config = dict(
    hidden_size=448,
    intermediate_size=896,
    hidden_act='tanh_gelu',
    norm_place='pre',
    rope_fraction=0.5,
    bias='none',
    optimizer='soap_variant',
    beta1=0.95,
    lr_head=0.00591,
    schedule='wsd',
    max_seq_len=2048,
    dataset='wikipedia_en',
)
Each number is 128 + 24 x the weight over the matrix's rms, rounded and kept within 0 to 255. Layers, rows and columns count from 0. Numbers have three digits each.

# layer 10 attention value, 448x448, rms 0.0666, rows 135-191, columns 384-447
113094162175106132143153111133181143114162120091147080131169109100107167101105095157144098158081124113123125132122190110158115102060153176165069093117139115083102173136113085134139187127157144
124120148156085119152149134116100160161118103136177125108122131097140099137151120162183129104145134083136122120141138132155180146148122131146156103151106149113133120106088120069143146129142134
100118123162123114177103139121074081061189119126158135113205145119174162142189131116132121115162162111105114104144078154141104142128060093114128070155165117154122118128077111149113124169158121
128142127093136106161168141097138095166138121105101103139127113124138132118158096093096111125106135120109106085129081108136162125182108119136187116120159105169091126139147125118124097173166150
065166079142089102147196154137126163147068103093090092153140120119165137125140098104132120127071171162143131158101143136122132130091153163115097137099111157056113140140178125127149116061113090
158168126104156095120099181140123158165111085103090134114133101154133113105157101116113115120144134128157148093095137128094145116148134138161127065145144138134116102180123104114155126117130117
127117134114133151059101122147133129111160116120087129149146147119169138082163143142159150087124113155172128127124151157122088106098086095078087130103112117164095157130065117143077128063107108
162088137139149130107140154138172135143114152137135084156096117111113136117166103117173176142136135141154123087136116135146140169107151095151149107145137096166168096115125190120181076128121137
157136059148170144128103123162143183118151121100149068101137134153098109164151105119112156150177151131081132134138144094120126103166110119127138125172148097143115110117158125118085120108107112
149115125183098103179141150078086133156145182121165149134125172139109128137104132104129185122104115124173096093182160076117175147191128100146130078127106126100141144133095085129136151164118169
209131084094158119166115122166143147174096115135138071146141136151112130131097123118089097109106141112137122111148133122128130155083118102136119143175151159086107121087155126080127113149141144
123126110145140124107126096127151060144169155133123162134111109142114090078123103117135175174159106134096154136166109090128155146137122115113120115154104138119149133146150109081140144114153168
103163131132096114153138117168134093115172092133069178100121158112116136160127113203130072141115132179124114122096089127163064131142124156084141145097080135100158143144098147152147117142129152
128141138114113119135141145162150122169108143128139146154138145113178158156118132164116136134148117117150128125142119121137136110111127082092082132122133167116103113138140143145146102124118113
092124122137108152134066119140106104179153119143133127120121173110166101147126132120071147099152135135128160125101143143130137169160141144138110120114173130157122104138113135136086103146137182
133190115160158144113166179144107116135126105124141153105109123115112108145036107188170124122129108125146124106167125117145142131129105160075099100056110082125169131078163172176157094112153137
097147090107072121108121128115126133109127134110129151128118132147141152133121158173126121100160114126154123125122155148087118123138091105123162105081126088090167182134163139170110139099134130
141134088105105123144137143122135147091126123116121111121096157105136062150143112167109150122133139112172130147150132115123162085157155131105147135140148180109138134141119159128142126102116153
138115153108130109153156161119132117123172129150123149140133138155072142090162115111123141101131155159149154147075167120137159128139145118098151091103146121131196095132147097130123105119091158
132167164118080118092229146105112138125087116133174179142182123144123096135120144127144209099178172120151115128151118141126126086127089178173126134111114126080184143139156138167105137105131163
127131091114099211105194160105144172138146103133122136111150139120109144134116144161119166137158121128090127108122153088115110154099115104133136152080105130111154098131116107139113124095118124
108169139118120148115164136139102146168125129124165129126176106109111130149072096096129147117086132098138125110150085114147221147144124169122100132121112082162137124109183136097094139131121104
121104112134086159116128107056157149122116130144113130143165098117136108123095127094078130111154120105156145161135106120154146124095138129186150181126134167101187206135124152119157104121139125
142109132101115174147086103125125177119135140115115134113111113135095121062117133170123113100146139181116126099131151140164111139071113142128166083137134111144109102114136143102170140107162135
130096132170153109127152097131144152144118115155120178153114130171144148109154137175114122174144130116172113124116121129137123113145107121159119135096159152121143134126116157078165134157133116
105132198131125157145181077142124088131113166121078156131102119116128081138094180118115135132122115158125122103075154106134066136132121163154131147108113122173098101106143160185113111083125090
130143136138105113135128190113115096081110130153157118128093146084112149189107123101127168141114098132124138111156099143131077116105148116068136186125112081081110122126151181112108122127123128
098095193095090147149140142140111153119121083134141116093147136139115180167147177144183170130129117160113150113128156152153119096190153137139114166152131111084076146135130160140160151168164168
143152215139133110152101177140094129113104117121165083112094139155122090124140144139084135196098139131163149104062199109132158151183057171173128143130139177101117138145177130126135163206158125
130139123188124134124097141096130129169098143136146137151108171148160121170170170154152110147205164104146143159123130112112155157137141146110127130170085150142094108096140166149127094130110127
151169152119132107113120155112121150106121131122164134107126071106126172158110122137130140123126125145121117155106131127164111117114133172128083156142105138120112155170152119124064137123170095
132173138164130184082148117175148160177127091155078111159083115103146064083149125183084153062136137082158085157166130183091147149123129115124121145153126132137128105111094103105133084188103091
171117119125121061095103126107110151095145131108122140118095134146173110169107146156158089136144152158063200114170154109133104134114105123119142135113117139176141142093221113117122113095157127
155104156164128133097136105102131154092126142157173114159146151113113101115077148165159148101121126142179097131143176106177161155086156187123111100156091154158119144133080154180118135137074164
130170102095121116116158113126156099123147134139165137103150125131071112148137194166111092130110136134078146098105099122164098095127094117122106119123112105126049116111217111159143182087133101
083122112101117141155121114128167131128100134119136194120182119165126134081117141104140142151169126129120142128149090088136116136074113132225152082197109142126127122108107145106149162107102094
122139150111118150119127105096153116122149119147105142114101137140173119180109082146119134112108108176089149117122182124121085127105137113058140154157157155162179169105229100124132150140109183
196175132147149158133097105103133116113124125120100139089165162122126100122151135139109096113153141145089145158122150066151139115148116123090135118128171131111118127150114131130145093085120110
105125066089154101112121140143146112093152160128155172154132142154083159127134142135145138070159124154080127116165116096111128176150113105088139147122098126097165127148133122108098146131091132
151143133128136093090163129127121147096106086116123129096118149118055052155154097142100173106144114154162138138142145120136098085098130086204108101131161128153171129121084116132088124136125129
146143152124160135143152133187118137106063132121092133104124124175136098141150147081129171061125105094110145126073089124164120148144122083146101080100141101131142137145118145143100138114141120
163139159137120099146111143120137120149146172088144163159139170158095135100120160128064083070115106120164195117121070135135146160161175069106134187160141122125109126124064111126081091140131128
108132148105119154143125131173097163115120136133136113146122161119128141133123116116147093119098121151126107085136121098164156104147162182128117134111161125134102123174152149131115151120169162
120066158101117112130146135141100153118091125124113086129140140075104142107098114129134169124111136074074126144116113100125139129134102119137135116105104103131136119134142137098132106136110141
130169149166121112077165141079128089119184093085130151106114078179146141073131096156117128137118112164127125173131141073148125121183152141115121159100106146139068105117111171126097134139157115
126130093131155130087122149160092094128119130138066118101125122105090114142161154078176157069143167173098143155139075137174133106098170168110105172135115063162134173177132166096111152103120163
130141121111101070134099104139105209117073117119100163117149133136077097126135047108078156177123133096118108093123061115102093157116156122118107096179111139130104110150148167111122111124110137
165128127120123131117118094126135146118125105103139160124126127148117159165082097135103080098132109131105155135118124110136134142159183135077162115168152182108179106116172082167128120134155114
115107152120149166136116132143128141122123088107095126130127118157092170158116123089118108140128137169027093108133111163101107098154115114130113141110124110096105106163114136081119083103096106
140180104158159117071110123114132099100175120121118126116145152092121127147119139102121180111110114153094047124153127154145156180157136133158159143113138130136172117159155130111142113112133133
135104064080182147161119159143136142135143135145161091045074133156121129134149134139150102128123114099087125149152097118139096110111115135118137127096105146140183143148142109116151137155079101
147138102155131116118158117111155100128109179141115120087115162088100119123192141116133115136119162147084157121146116142142132088132117146127121114107139109164156135109129150112115136120140122
189097141152115148149084079206134122145113154119119129122132134134110119103092119128105111153133106151161117161114137151111150116180124137135177131167113085104146128159172077135110108099149133
139118156099144159123099163122136103158134123107145100145125135130103133164075129118157190190137140120100108117108112094102158129166129116146126102113130142144156132133107143169121134166124111
154113138151129116100088146141118147154139142162114184126145128164131161106174056154070096099132104123078114153108152114115152141125149121161140141180132151128100111176119097105113138132089097
120150129096127148134152116129171120110083129123126170133149121121102105127056106129102131138158123095121127135162149109160092126144167149170122111129141148150072129132084123112132158143168149
126099102127102100159118162105114121123121075107107155109112110110122111162090135094128116140140138135117166139146151177116119113110077119102126124153111136185166128104113177134133096096134144
# layer 10 attention output (transposed), 448x448, rms 0.0582, rows 135-191, columns 384-447
186161137120041095186091113150122109136125087080108135102109126176092130131080092119090157095174180106137095113191072192122137147135103101136131147127096134175143096140122146140141109117140100
084156122097198104133117118111071168147136126113132118118135133133101092095105137128096155151109120165159135082123065160104151121130153081184179158171123101124108128129168125107097095151119120
123130120140102141095086100116171135172113130117139074160105161159114133166126143149132120124095102073142148155127097088129099111147192112118121117159133174151125141087125125107139190159145102
139104151120139139117093077131190134097144164165139156091139137094149150146119127098103113167136128097095117101132112132119120104090151118124126155134130163151137120090147097155081161150125154
169121149141140104108097126142160167080131130151210131118124124133119148080076130150083088108151132096104174138164130131156149171108106079145093189098134067098131117145104115176089123089132108
128148121188086139092104139108156162126134111156138126146155150144148158108167199177133103135133095096143125154136082131129114103112137154131077149124157123160110079150122145131137094100079086
162149121118136134083058146175153137161143159129158112114106069166063167164154075086210122121147121125185151162094163133141123140158142128127103140132163193125119163134107084121142105125143142
110136129073105187153075140132100133137117083184095135141135129109165144123101150112124154143122045081155088174112146105097162066147175168113098144167173151110082120104148126131130145093100106
121152152131072135123088189119120105185147118174066187165153100173126126101097142117142157124155104146157134127117071175132142150130120126118172138158106132114111159147105151129142149110138069
058122154114142158141076088132150133120155129179101095102086118155128189123159159150129140149152181162132129115141106168120143115133130153118169153140135099131150127064125123118153088135126118
088081127101167147138079079094086078133176133153139150128112134126124118101189133196144140115119058139111147094111164114130156135191105194084095094134151131145116086158134115140160135137113107
120127150145140170158118174161117157142111088114144105140100152162188105128133146140145102115168166103145140154119157127137171140153108177148125103120125083132132146136134180139151141125125101
138086134165153173134182151143139127150083110111129157171098141167190135163097119114097148094143109131117109129199070094097126118141104141155140081116124137126144110087101137078136135105118137
160091126163105120114075125107117116047123140128129159161102111109114129115163112113117120185107138128121152116157153115188179178139118161154164129154138139142136157143121144124112108099082130
142100136099185171064138138094118157076131112087116133127099164133124159091126107163131141106129151149146129130147107154029113155153127118132100122111167152135131205121128150083120142142124072
096130128119123116112129134164150134087072154110155161124155142079156096103131141154089150129137139119090124162150113131166109118138129125165091151176160191117137080137116103146171217119142145
152135082112151128158132107153135128129121153129144108124151121135117129114148121145152151160094118151129174161119120113130117163135112176146126134169123119132083097087125133113101119092135116
125083104127170123074161113175181110161171138159092105083111101123132081065129108164212134132126126124130065087128133137137088151097105114093100111148134105130164097129145162145113113111138100
095142111146136112143119127173119142148121136112115127149163101163122142141105172205129136155113146141120154165145157134137124157124124117158151139115111105112142112100111131114112155166166157
127078110129112173100173093148102171136075157096107103077149111127151071128095148145134155106124098129117143131089098128037173139119111090155134122101147080118153145125115137152091183066112169
077113130078101075118152128133131206137148192143145083081096156086116161068131185131141127106156088169124126149142088145099113136148125083144142116138129160132149194085148128150169148110146144
150111179140072164073151107122121138130131139191101163126147113134158194103125091147127119175135125151123148170165177143164148126127121128149145116149119135091093136140088145090110158151147152
101139072130146090083080104141104168114136178077177134131165109104164124203114139121136169136116111179157092103097109118117123141108125093071185121153130097127108078153125082127156122144090163
076159118128112140123172106141132129123110133173105131156111168069110127118107151079159075118103137078143180156120136148097174117107179128122078136143094139189142165128115132142179166121111139
076133088128143144144085113116127107096130049145117148121093146096117119107113149141077184100127174090108115153152163141122132104131137097077099119177116116179120111102117124155147171146152150
128169126163121139107093151119154115141118145113192148101117125153107182143141136134135120127177097185136106195146125132107132098109089096139133135139138148103102164110131131181139121107151168
075178142136121123135162107080144124094120105122120112096131172142103133121171135142117068149107161204092146136123102185106135143107107119099126144126150101162041100164118093128093113152124079
131103120145212137092077110132125142117124143109088167170134185149143178123103093150108092143136122148113142133139119162146122093100173089106088103107176106125164111093160119154141126137154093
181160124104112140127118110078143114164127129098123069202166120140130119175116082083160155120154095115136153140163113086129117126145141103124117096115155091104141067146098079109125134177123132
143154108120173147130137085122145157144099146143141105121148114079133115141119108090122114127140099110093100180096096094165136130092164178143110139151158117112159191145131156151122125067137112
091129108081195130107128088168101104097114104122136101176115157170100181105092113085091145188103137122101135123167075063151092151108115112154159146096168113113126198119082107191162151168089092
193087095135114092106155097083139136118123112138153200099183135130121109136156139088128103117074130152169144132122110113119119143157076100176161156112133143107160141099152146136098158133121088
127142154121129156149114130105138135178071122150143090131151149097092163121154132144114150188135136095136150090183121136124123101096109143133113108126166064130125134124155128110118157113134129
128102133141146077156130126125145132156122083112116136154109119117123146142100113150071093171125106158121166126088138139099174143137115116162163132100113134145124118135163131174087163156117107
120152135123117131139109112094135117125178107080146122146129166130143138120177119160057210122157138113123145168156166157137093114114175114122176150115115115145098123111151145106187145113118115
123163131136151140116137112127138108091128132130098145124158119094172160155115167113074111158164143119097132173129114148174123114163140156112130124080130167124107126099131109127158140119196148
114102161169104111173127108125103167161127091120149105123130124175107131101126128139097113128140084100171111156155165090180076132129134150138151105102132080138120139127173142191166124110124122
122139072156109096143161106161096108154111116158134136136140046099126164111122096100143113132094111095078133141111101138138156148131140165063165144105102145154117125118159131136146118118091155
121139151087158103113149111098119135125155117144106119088136101162154127158139070058144149155165107152209162125138147134115116190130122134103094097144098132141115172064106104084096132106136176
116099091123073147114104084138128108116127153182120174135157125142115143158141136134128194151144091106136160098085071133114126111146131155128129101102109146146116139139131106147149083138188163
152126123147130112117133148121120086128110126106154127157124114141132155123101172102097097159102150173131114140152111163156158116100072109150115118120156092120121148117124121104157108106076133
134139115123151147101137048118165128121131126162169110105134126112126140163148132163134130178074124107097128156112134144104139100105157128128153107112157097132156098173125147101126165149099099
088118076180147194183081140127199130130139102165115162139079070144123123138167101151151153153199144083115097160163165142107107125108123152107181088066117107143122139087147135157113088133125083
133144091146110098158158127147058129134103111116105154120135160146161157142147146096147116165123112155141099153193125104152119153078169158109107144074145187069103128153141103101139137094141107
101081118111107140137119118135100169122104150138134141104112170108133089168101127118105218129133171122144109124126114097174167148122114133158148114112123130103164157116099097098133131147160108
169139129127078129146151070140132086101125164103163121149111123106101124132109125145080117122138107082117094044115121124138175124118133143174172123138131161099117148093133140080133095105093105
134120159145159141142185127128175105110122131108109129109111120109142130167109116120173142135125161188153105116124167123102138103052130145132148162108154111120122116190118110148132126083094143
099087153120128120167117094193119108085132097111102109156109181124136138131115138119163114176106182185100134112094168102144071169090110149169149128127121100142099098120098145111127112143135179
148115119137187113171087116124110145141143172134104184171110090080183168146148146126140133129133148162166139117155088116100148187101141149118108091097087160107124112087169087141168232176161095
129116134107083121116140091188071128085109111196097128153148121114132093166088130110126099116147174131144190087124120129193080145149129101117125064135087160102115128176149150134101100101137142
130156167106126152108118182119153110156085162127097132137111167105130145185110166126155128121132088095113122074107116203095091138095093114101079119162118164107105179136121162141148085202173175
131059125110144072139131132133162088109129100152130135054119100104103165124124185136075099108134149086138086106128123090170124131111120124092120172105118146146099141080151111150132164111108107
101105149093156146171157119092125122150153099125125145150162119149139153148162099140133157149091099120127177151138104107083109136144087111137111104143131141145138138151114113127117137118126169
162139165120098132134164155129122134166153160147120138119108142117131151120123136171129151112145100141146115144120146128121168126124140150120168112124188157091094120086095075124153138199111113
117193143128118109141113175167104103117098062115154101113163155123168125120087142140127136185139098096130156114161107138090099106149179140145160144080101069177129145127144149121162113165124103
158132102141164131163080175100069132148156138101135127090109132203124138139126127133139158149139148115132140117111116110117135095100121177131130093140115096152138199099118088106077120118137147
163171133139150094127130083098175204106145127121148139106132121152130120096120173133126126135079109079159068180113112098082117128145109114168114101137132111134132128080134096066114115141139102
# layer 10 attention query, 448x448, rms 0.0491, rows 192-241, columns 384-447
124086166129146131159114171134103158093064134130096165104096120115114136143160096075134136137168104173134138136111124150140118139183120175117115140136145112155157144139077172124091114122138119
132128115127085126142145141086076133081145071110106098197162117105158147117116134144124125094093092109132164141107109136129143168117163143169126142143092144121123171122145170156156169115085116
128122068102131149129130116104115123117158142092129090143112111150133125157125141145139091156101122108106138140109132134120124114141130119129142118148143117165127171098154110124121152137137130
114121151149123103158155139114128098140158122090119105131119124164103131162129106117148101145144124156128168106131154127158087115084110076126128115133156139148079118133136072144111119098104155
142134105110120093133124098148127116148164127151071123126163158116163156085112139167129172156101102089120134147122113138156117121129127147115158151120142081165152130125093142128168108175107145
133152140141139129133120133072126107141133137102168137152126119127138133148109144154141102115140116123102149146121129135175152117128124088152117101128154149146104118102112105123122163094147171
123129119146160109140128128118099102131162130110182116118095097158175122129136111156148107106122120146110161140114134132085123159140114149129164122147123116104149118095141135134092099169140135
118097109130128115100088069148139155158131141102101151100098119126120123141127135120127111128109132161181130119119084117110120183129146161091151142139096151094145127130116136136139117125140101
174140128114137144175092153135101118122165103111123117109097123099115149136096125149136139131137109096108116128108132105146143107135132156136128107167114116135144128105150099095149145125137166
160172144126114134143148166132148123134151127119143105134090120172128133098131088127150126133171133126111131153119143157168112102110123100141113109112165116160085157132148130119103128139149153
110150117151114122148114153127167120119118108124134123142111119147139121120132136140129151119164147078115131121179159165135144112115162156115137119141156146127117103130160113115141158103113159
129118123097084121130080119154103143129121134147166133091174146078176130101091152149133179095163129137125090105104164123104113145161145136131164141112108138084166139107125144135126124162141118
130131133116084167140122102091079148120112084136128130108166121140150120124118149138112135129118103116144106154119118107100133131145121116099136137134130109102119109169138156122121102118134111
101150080165143090119164084117111145114111143126098146096157112130121174085138133125168118112123163156136135140096114104106174177134127131121135145121131114122141125168123112148109115137127104
141108085125114115125128168166166157157112091119149110112156112113134190107119123134132102155163130159143148161095177132197148142139136118124098115123136138141118120144107111130121130127103169
130129127108129141106137103102075126108094139120111136098140090112119125128118138131115108121122130173159125147109142121149107147129111091126123146151147134153159160155105110160120121126148108
129151123128152109122091143128165138182146104079121111132080119116125131094104104142109130114127145099171115127130087134167124188141152082148100142135102137116142118102144100130150140107158119
126103191136128133127111137133125091107126078143109135079133043120142110155102124123094130129105098102153128124088118110162142133104111080156144175151141129149114161108129099093165154108135154
155107120176123137115141138178175127159139095147111113145136172127157120160146175121105124135139110116095119129122160158101105122144141144185156134112058155131110170117135129138099120142112111
124127163143080092118175115107116141123126097115166128119167205165190168122168140152117107131087092109114143091171137147135170099119100160118113120122154086136107122147125102119094106121157129
160113102119084143102149129088064146134116124130134157079132113125132128114175134118125115154128096156160104128130127098128170151171119110124110117130153089116121146165145159129102088154158090
144118169107165131148131097133119155118142163115146134090165120120149127137136138133087147108171104099137111119082132097162171123164133145139114124145133127147154123126132103156137160144111108
139124142118115095150133140112127113113137100125144159101120116135128120082098112111103115148137124150156076130103142130155162140154116103130105087106129092124134132107159106127098129146128104
141121117152188144114151131097122098113123145187121099085113149135044118093096176139124102157113129151125158148073113141139103121132104078171139072117137066144120125173124205117158140170112173
145124146134158109159160103116111108118127091144124115134058135161051128080122113133136098133150120141132139160127088143178152171088130080160162092137131135170112132102123126122132105133100158
112142129196137165128128147143141119129153151135128077125111148147116151141126125170149128133125108101113138125121135140115112078122125136163109116092130111114112100129097116108147169154108160
099108146118089138142129131088108082098126107106154169107122114182161164143106113122129158134124140089136113105174187140120081143139118152112126119099086120109126132169157137127091135128105152
143134157128121123147137168127161140125156116125093134170129112135153167088143118163121094180125127099187103103158140159111143127175135131127120161134147153129177173150133152124092097148108135
138111126102063167128142089160130095148122173125189138156105127155174136151066096106100108143125163158128085168162116197120113133130109176121093054129079136127128135073163184124123130122165128
137134107136120144156130114119125138077202086111112120153118118113144115134162163147098141097103191137146146115113120144146179177110121154140106170127100144098121159123063142145134160179109119
174169155123150112138120150140124126095141158159188118169144141161139136085146125128096127126135133098103099117129145108206070137215109124121174155127078147068105159163149081171111113141161123
090171083104126159123154096096132118168150147147082111106077108175141133180128158086116105117116083088115100102131117111104142104182160100108126113134159139141096152113106137105140151102134115
128115115122157120138146119168112125100181163121117150131093150134129098147157087160151156146100140149075126141128134099078113146132098139159161092151110067114160100153107135159155137142095143
094088086123102156097082120132168155109107109112145127125118141168135134071164122122140112107048101132098143151136177143137073139151156146073159161090125107125162133115162110108121165105129117
175114097133156124136126130128128126120154133145118162139088096125110076136129106114179114162087094095068103069137099138133136131111113165056150151145125125137103189113164153135125145068074100
129130123109156106107109137052123108158112106199130167132094141156132126180120165080053100126122146135108153089126110113124157098133147161122135176121152123142129162139128152140164168163147095
146127176147102147137172077107142131097089113105123125126106140124126115126107119141175174132115077142120124110144081140110138111127147076168130086136083143112123168082125183138150144115130117
114139148144112169123133150143087142128142195141117121122104158132127114179125061144150116143133055122134124129114135118119152160147104105179115134150104175149105099157101125138157142141101127
149081105079138142143140121124165136141187140123099127121131139140062157116090161175111131094101147107141116100114145160139103104089114079153113108125115135142149164145128154099152142119072163
121119137132200133135106140150179117155189132127089127116151132135148083141133154131138123127153114167137123145094114130132132105163162144136094115117118160139155115125135142115108157189122151
152096100113166120131103125161148105153112141158080146142159099095175139141119088114088145092151106096175131119149135155169138143125174131117151090130150183142099101126106147152118116169171109
151133151110162181115094114133152107115107169151108095128186100074110084135118115130125116146073109125137145094115150068123125128125105129137105110135118110156127106103149079148157121122136120
178108114109146087127137084107180119085175081072111114145152104077162127108092079143103139122100181159104135131080084097136098106104144084143126097129139147141182178143165144116135153132159121
081140126132077123083124161111103170138145137102123088121123063144108125154145153123109105145143115095127147186175107141134098168150168122086103165115104110144152108122138130122099127094147139
129090083091112135115102193102099127142152121138150116150164122122138137106144138107138164150124163145150157144146102085113151153124148125078091172090152110140168079120118140086099148189172114
113134132153167140138075132106174108167119087144102117056157151116115136138132076141109147110134130096147182116079114107111094157122146137126110089103156121090103133104141111116143116135139123
140117155075131179099109132123109129134130114181118109197170125093089091171122141136120122141119100168094120099130089131128130170153116127101111086134122092146115096168106094086162106085139133
131126134128115078133127102122156154144136171138152126156124110062110074166128136108120102171125151166128157155097127130150094109131107062147109162125139107129164132161101146159121141166149131
090123089111161092142190144113103093124155087156161130103121143130149121176094128141112180101206093190075136100156136112133095103168132102178149146116120163089094126107148154116122105130135161
124142155137073061134122098151147125131151141088143119125156093142141167180115123147177080126180136153117159146199130168124146080174118146144133085167093152152118211151086106127206132164144165
# layer 10 attention key, 448x448, rms 0.0491, rows 192-241, columns 384-447
085118115122115144143129125126130151133125138131135143113142079144164116163103174141107119120114092125088144086107119128126180132111130144129085196130107104163112093101200155148143154110132125
175131117140162124173123112139157133121076127117145119145136146151150102124110121138124120113137128113135137109130181160118134145130110136133143155124151136088099129141143133139187117178102131
130111114105142085140104109113148124112119115153126129169157146094129119133153114140136169151155145125153158130161128105134118095123132116152136114117134107145135109166103138135126113151111115
096146131118133160100138178131130147168132168156103109142097133112119148121153108113127147141154155132108114123133132123104126112155165119122145123140127139126140157130110117108146119124134124
153140111103132080111110113110090130128122106162128128130165113127155095144119129132123126135103112100097144138129136141131113146155118099145128141110168102105113121168098147123133123128134168
106129093121160109103130120187171099162118145133127122116158089103098157133172111109126119129161130120136151119132136160112130102145116145100128127127170135166148114123082132098159114146119131
149150111135098145137122092140147129130138093137165129125169128121133135146118142142121121115136120153150132138144147097128137137135151141091134107178117130123121145124130107136124142154124184
099144112096140145155153129137123157159100140106111132129129107145128147129121101140092116136135132127093134130124129155128111108146120108153073142130127141101116132111130113118128145131119181
153112118124066116131136119164135119124125092149117140121136131117131124113112121157137110123082145143173118130139119093117123134131132159121148094155139104107127095159147127116110142203126170
119122120125119142137136160124160132109174124132093106116113151120059121121142117118154134112115133156154133112140131111118133140100140140162136111127152141139079123138124109105114117110148149
127106121109099132133114123146118151107114112137119134106139132083095120115124116144125151118119147121158103132141140104126120143117121128115157096132125104116112121108132099140113139170144141
168120101113148110207187115139093124148155164143144151117190138150139111153110114118081123133145142152127161132117140127123128114165100119140114145143113133124091173152163146110129157191090115
156105137132162132112104133141169127139142124136120121163136146149137133109120121118142115102148091141110146152160152139149153151120166132121102131153119126142118142106124142121129131110126132
102125146144143129148136136133097147143121146132130127133139147150153137123140135116135127131138104149108153128138142156138115143141125143120113132113132117134135143121134142131151133105129098
085146120116146102084135127142131150188114137122128143129122139091118141111121107091119077143159114125116124109109104111129146088128152164148141148112147142162123136141114105134112132110108120
117136123157129146173151154109131116165144154101093105136103150147184148149118121085141150127154130163129156098161122128118127129133129146111086131112127152171124125126152147143126117127103120
146118118116144094114119091142153174109104118142106138094112158095119117104107119149122119163168148156136109075102142129131100155149105151099101124152125120138123113126124155123065132116102123
087139123170157124107114157112149102092147106120095139140115165082083085136165123133164170189085108102127142143164099099145127078118184142155132098132130168142113137124136115119102103073136152
100128125066114143114141139138104108140143156086120163111125146099111087116103108120123088106119119118132059147108141140097154095118098079150157091163111095140137127135117090123147140185140134
113118105156099125124129096118149125121089106124121157129109118128111145141132128147127126123143114132165140146137155117146117087103107144154163130112158103089088114130128149134112133124154131
128121114130106144131135132115106133146126122122141132151130141131168159109116129105154134118120129144155134154161153139119150122139142146131111117118123134127121135113137139126104138107117132
094134107100120099147144076153138147095142152135153131087121149088131133126121180143164151111131139149146097126142122087128106157137118154130132132141100099096088126094143122161121126112159118
187148101175160160121152153126106135173174124134151116154141172164142168106148083090174113112107051128158123130190145116107153081153144140153090140146135186129126112129156156057109101094094152
146099114104101147109108152121121126124146152124119076138114118111123129136123139111141145109127106122101133148160131133159146107126134144111132118127113119133155153147125148119142108118124094
137111120114153145127127132097110146093128123115119104138125114106111095142126141148106140133115146146099121152122133154143130136145147126133126117103133122134142120091123098142128097150135087
142126116107110115121122120138141140165133128132141072191100141158160120128123088145146094102092111075099126097096059118135071150113136158097153141144129121103149089132156120113095129078108093
117139134128219140111139199129141146143111120147130119156151102161097134103101104171140056129146126071164108104104100114124164086139131118146122124123103146106133192176119111093107138132114137
086141144114132103116156099118103114121084117158128118125114124108121117120106150105150121125129089158118154143115160101136135119117151125111132089109101103096122131130102110141123085176099167
137117103100121194127130125152127123121099104167138116120166097128145134150107105116141108136147116157098125128113120176119160115104147142157112104129111108142118141134143168167121112116137070
151099110108098156112163125142132116148119205093111112093147125145138144103093091119085121185080138151143108114143176122198118130143149099150123098120118101152141136072108093079117154141131142
091129141106118112119113099153127118149171103126189213172131093164136102143143127129110093139132142109091095141150139115124138148136031072100093130101126114139151065137108118156136137129150127
144132120159107122147164167169143084150108123155100107103110137118102136150126162098142157147118141131141132144127117109143141130161111118114137115139116163096134111111133129128103132122138083
120109119140064109109095157116119147081154105125098093144126167147127146125167124134107126088118104102119120155131120135156148139132165163083143162154168128104138146155155134067126081127091150
159135185134107161143117154172126134115138114132119162128124136066129078123160135136158130147125126136113141108086122124132115164134145150111117137149117085130166114146113096067127191068165123
100151109107134134106120087157177132136113187124095108130110131144167120125150136142114119125096119150101114158104142162162134103122132133098157111105123143119122131153106111146123179099098090
093124104139115167100147136174076148131159107148138122136161142144133109120099141137128093088123168102131106134176178115120139114129079101116105142119141158132098139116149094126147109146125102
119135121125132121141146111140118133060137147179129106103131143123131128161170147114064168144154120174131120110125116139110107138132123152119182111140132053120129103076091134118106157122140106
107143091147115125144165168139119140112147131138100132156101146124160164165124108102144145139165147117082143182140118142115085113163085149207117150126146128105157114143121126180133094115113140
142149139109140152144130126142109103162123143078150085108146155101118155174095124134151114107088147145126162116127117118127170116182083097152140126144112099095135152139079139103145129121099096
112129125087153152107147111119155144140132137095130079101109173075098107117138138145109142116123155123115097144145118111157147119120133118134127149144136152132146166126136113122171108135118132
143097104161176074136163103124103160065110147123089102085169150092171117135057116155129127153126143156128093121090157125137128154141125127122148099091134121125149060082125159120080191110136150
127136137104147105154100134163136133152124116146098164132166121159142152128106100120143124166181137081164157085090168109154109098130118144131113171125101147119147122144072110155172108110107136
150132186109126115185129151175142151097145109116172149143121158122164125155107082071120162117119138127154104110126134146149121161111107153101121149103150120108141115091091101158114140115121149
134136135156121160146143122118138077145124104118159192109128139163133149109116103132119119099113146113119155104102118064130081129175159154116166127131079141115099144141148128100130132161108168
133140127142075147117154120110091091142139143082147126156139106148072166088105099115105158087088138116152124145139163175121072149107173154147105075157158183135144140087135167128178121125128154
081147155099157088121120120163108151134130100132117078131128126127126088095106091097081144159129090166152071071137157140161072071125119104119118122065167141088166197118095150134115108045102127
128136150139110116164125127132087138124113168107100145135101143158144152141104123094114098122143093104140103162121104160098102083099122089130116147144124086138138110132081135139167145144134101
193165154106133142130141100110136134092126115129125142166121123140122128156092114129139078149168146114187139118123124144120142114103136082119084137132180115142138143171086135133151106104123176
120106093119098195079140105075107142122090119117123122085116123128116109127159121136125099112104172110101149124188134091117162138137146130128144137157120111145119141121133108127124105153116160
110151152110163134131170131133118100178129096076094080107103175141152112117158130076104072131113150100107105120126124133155142138079128091108134134114159116137128148121141128132146110125113114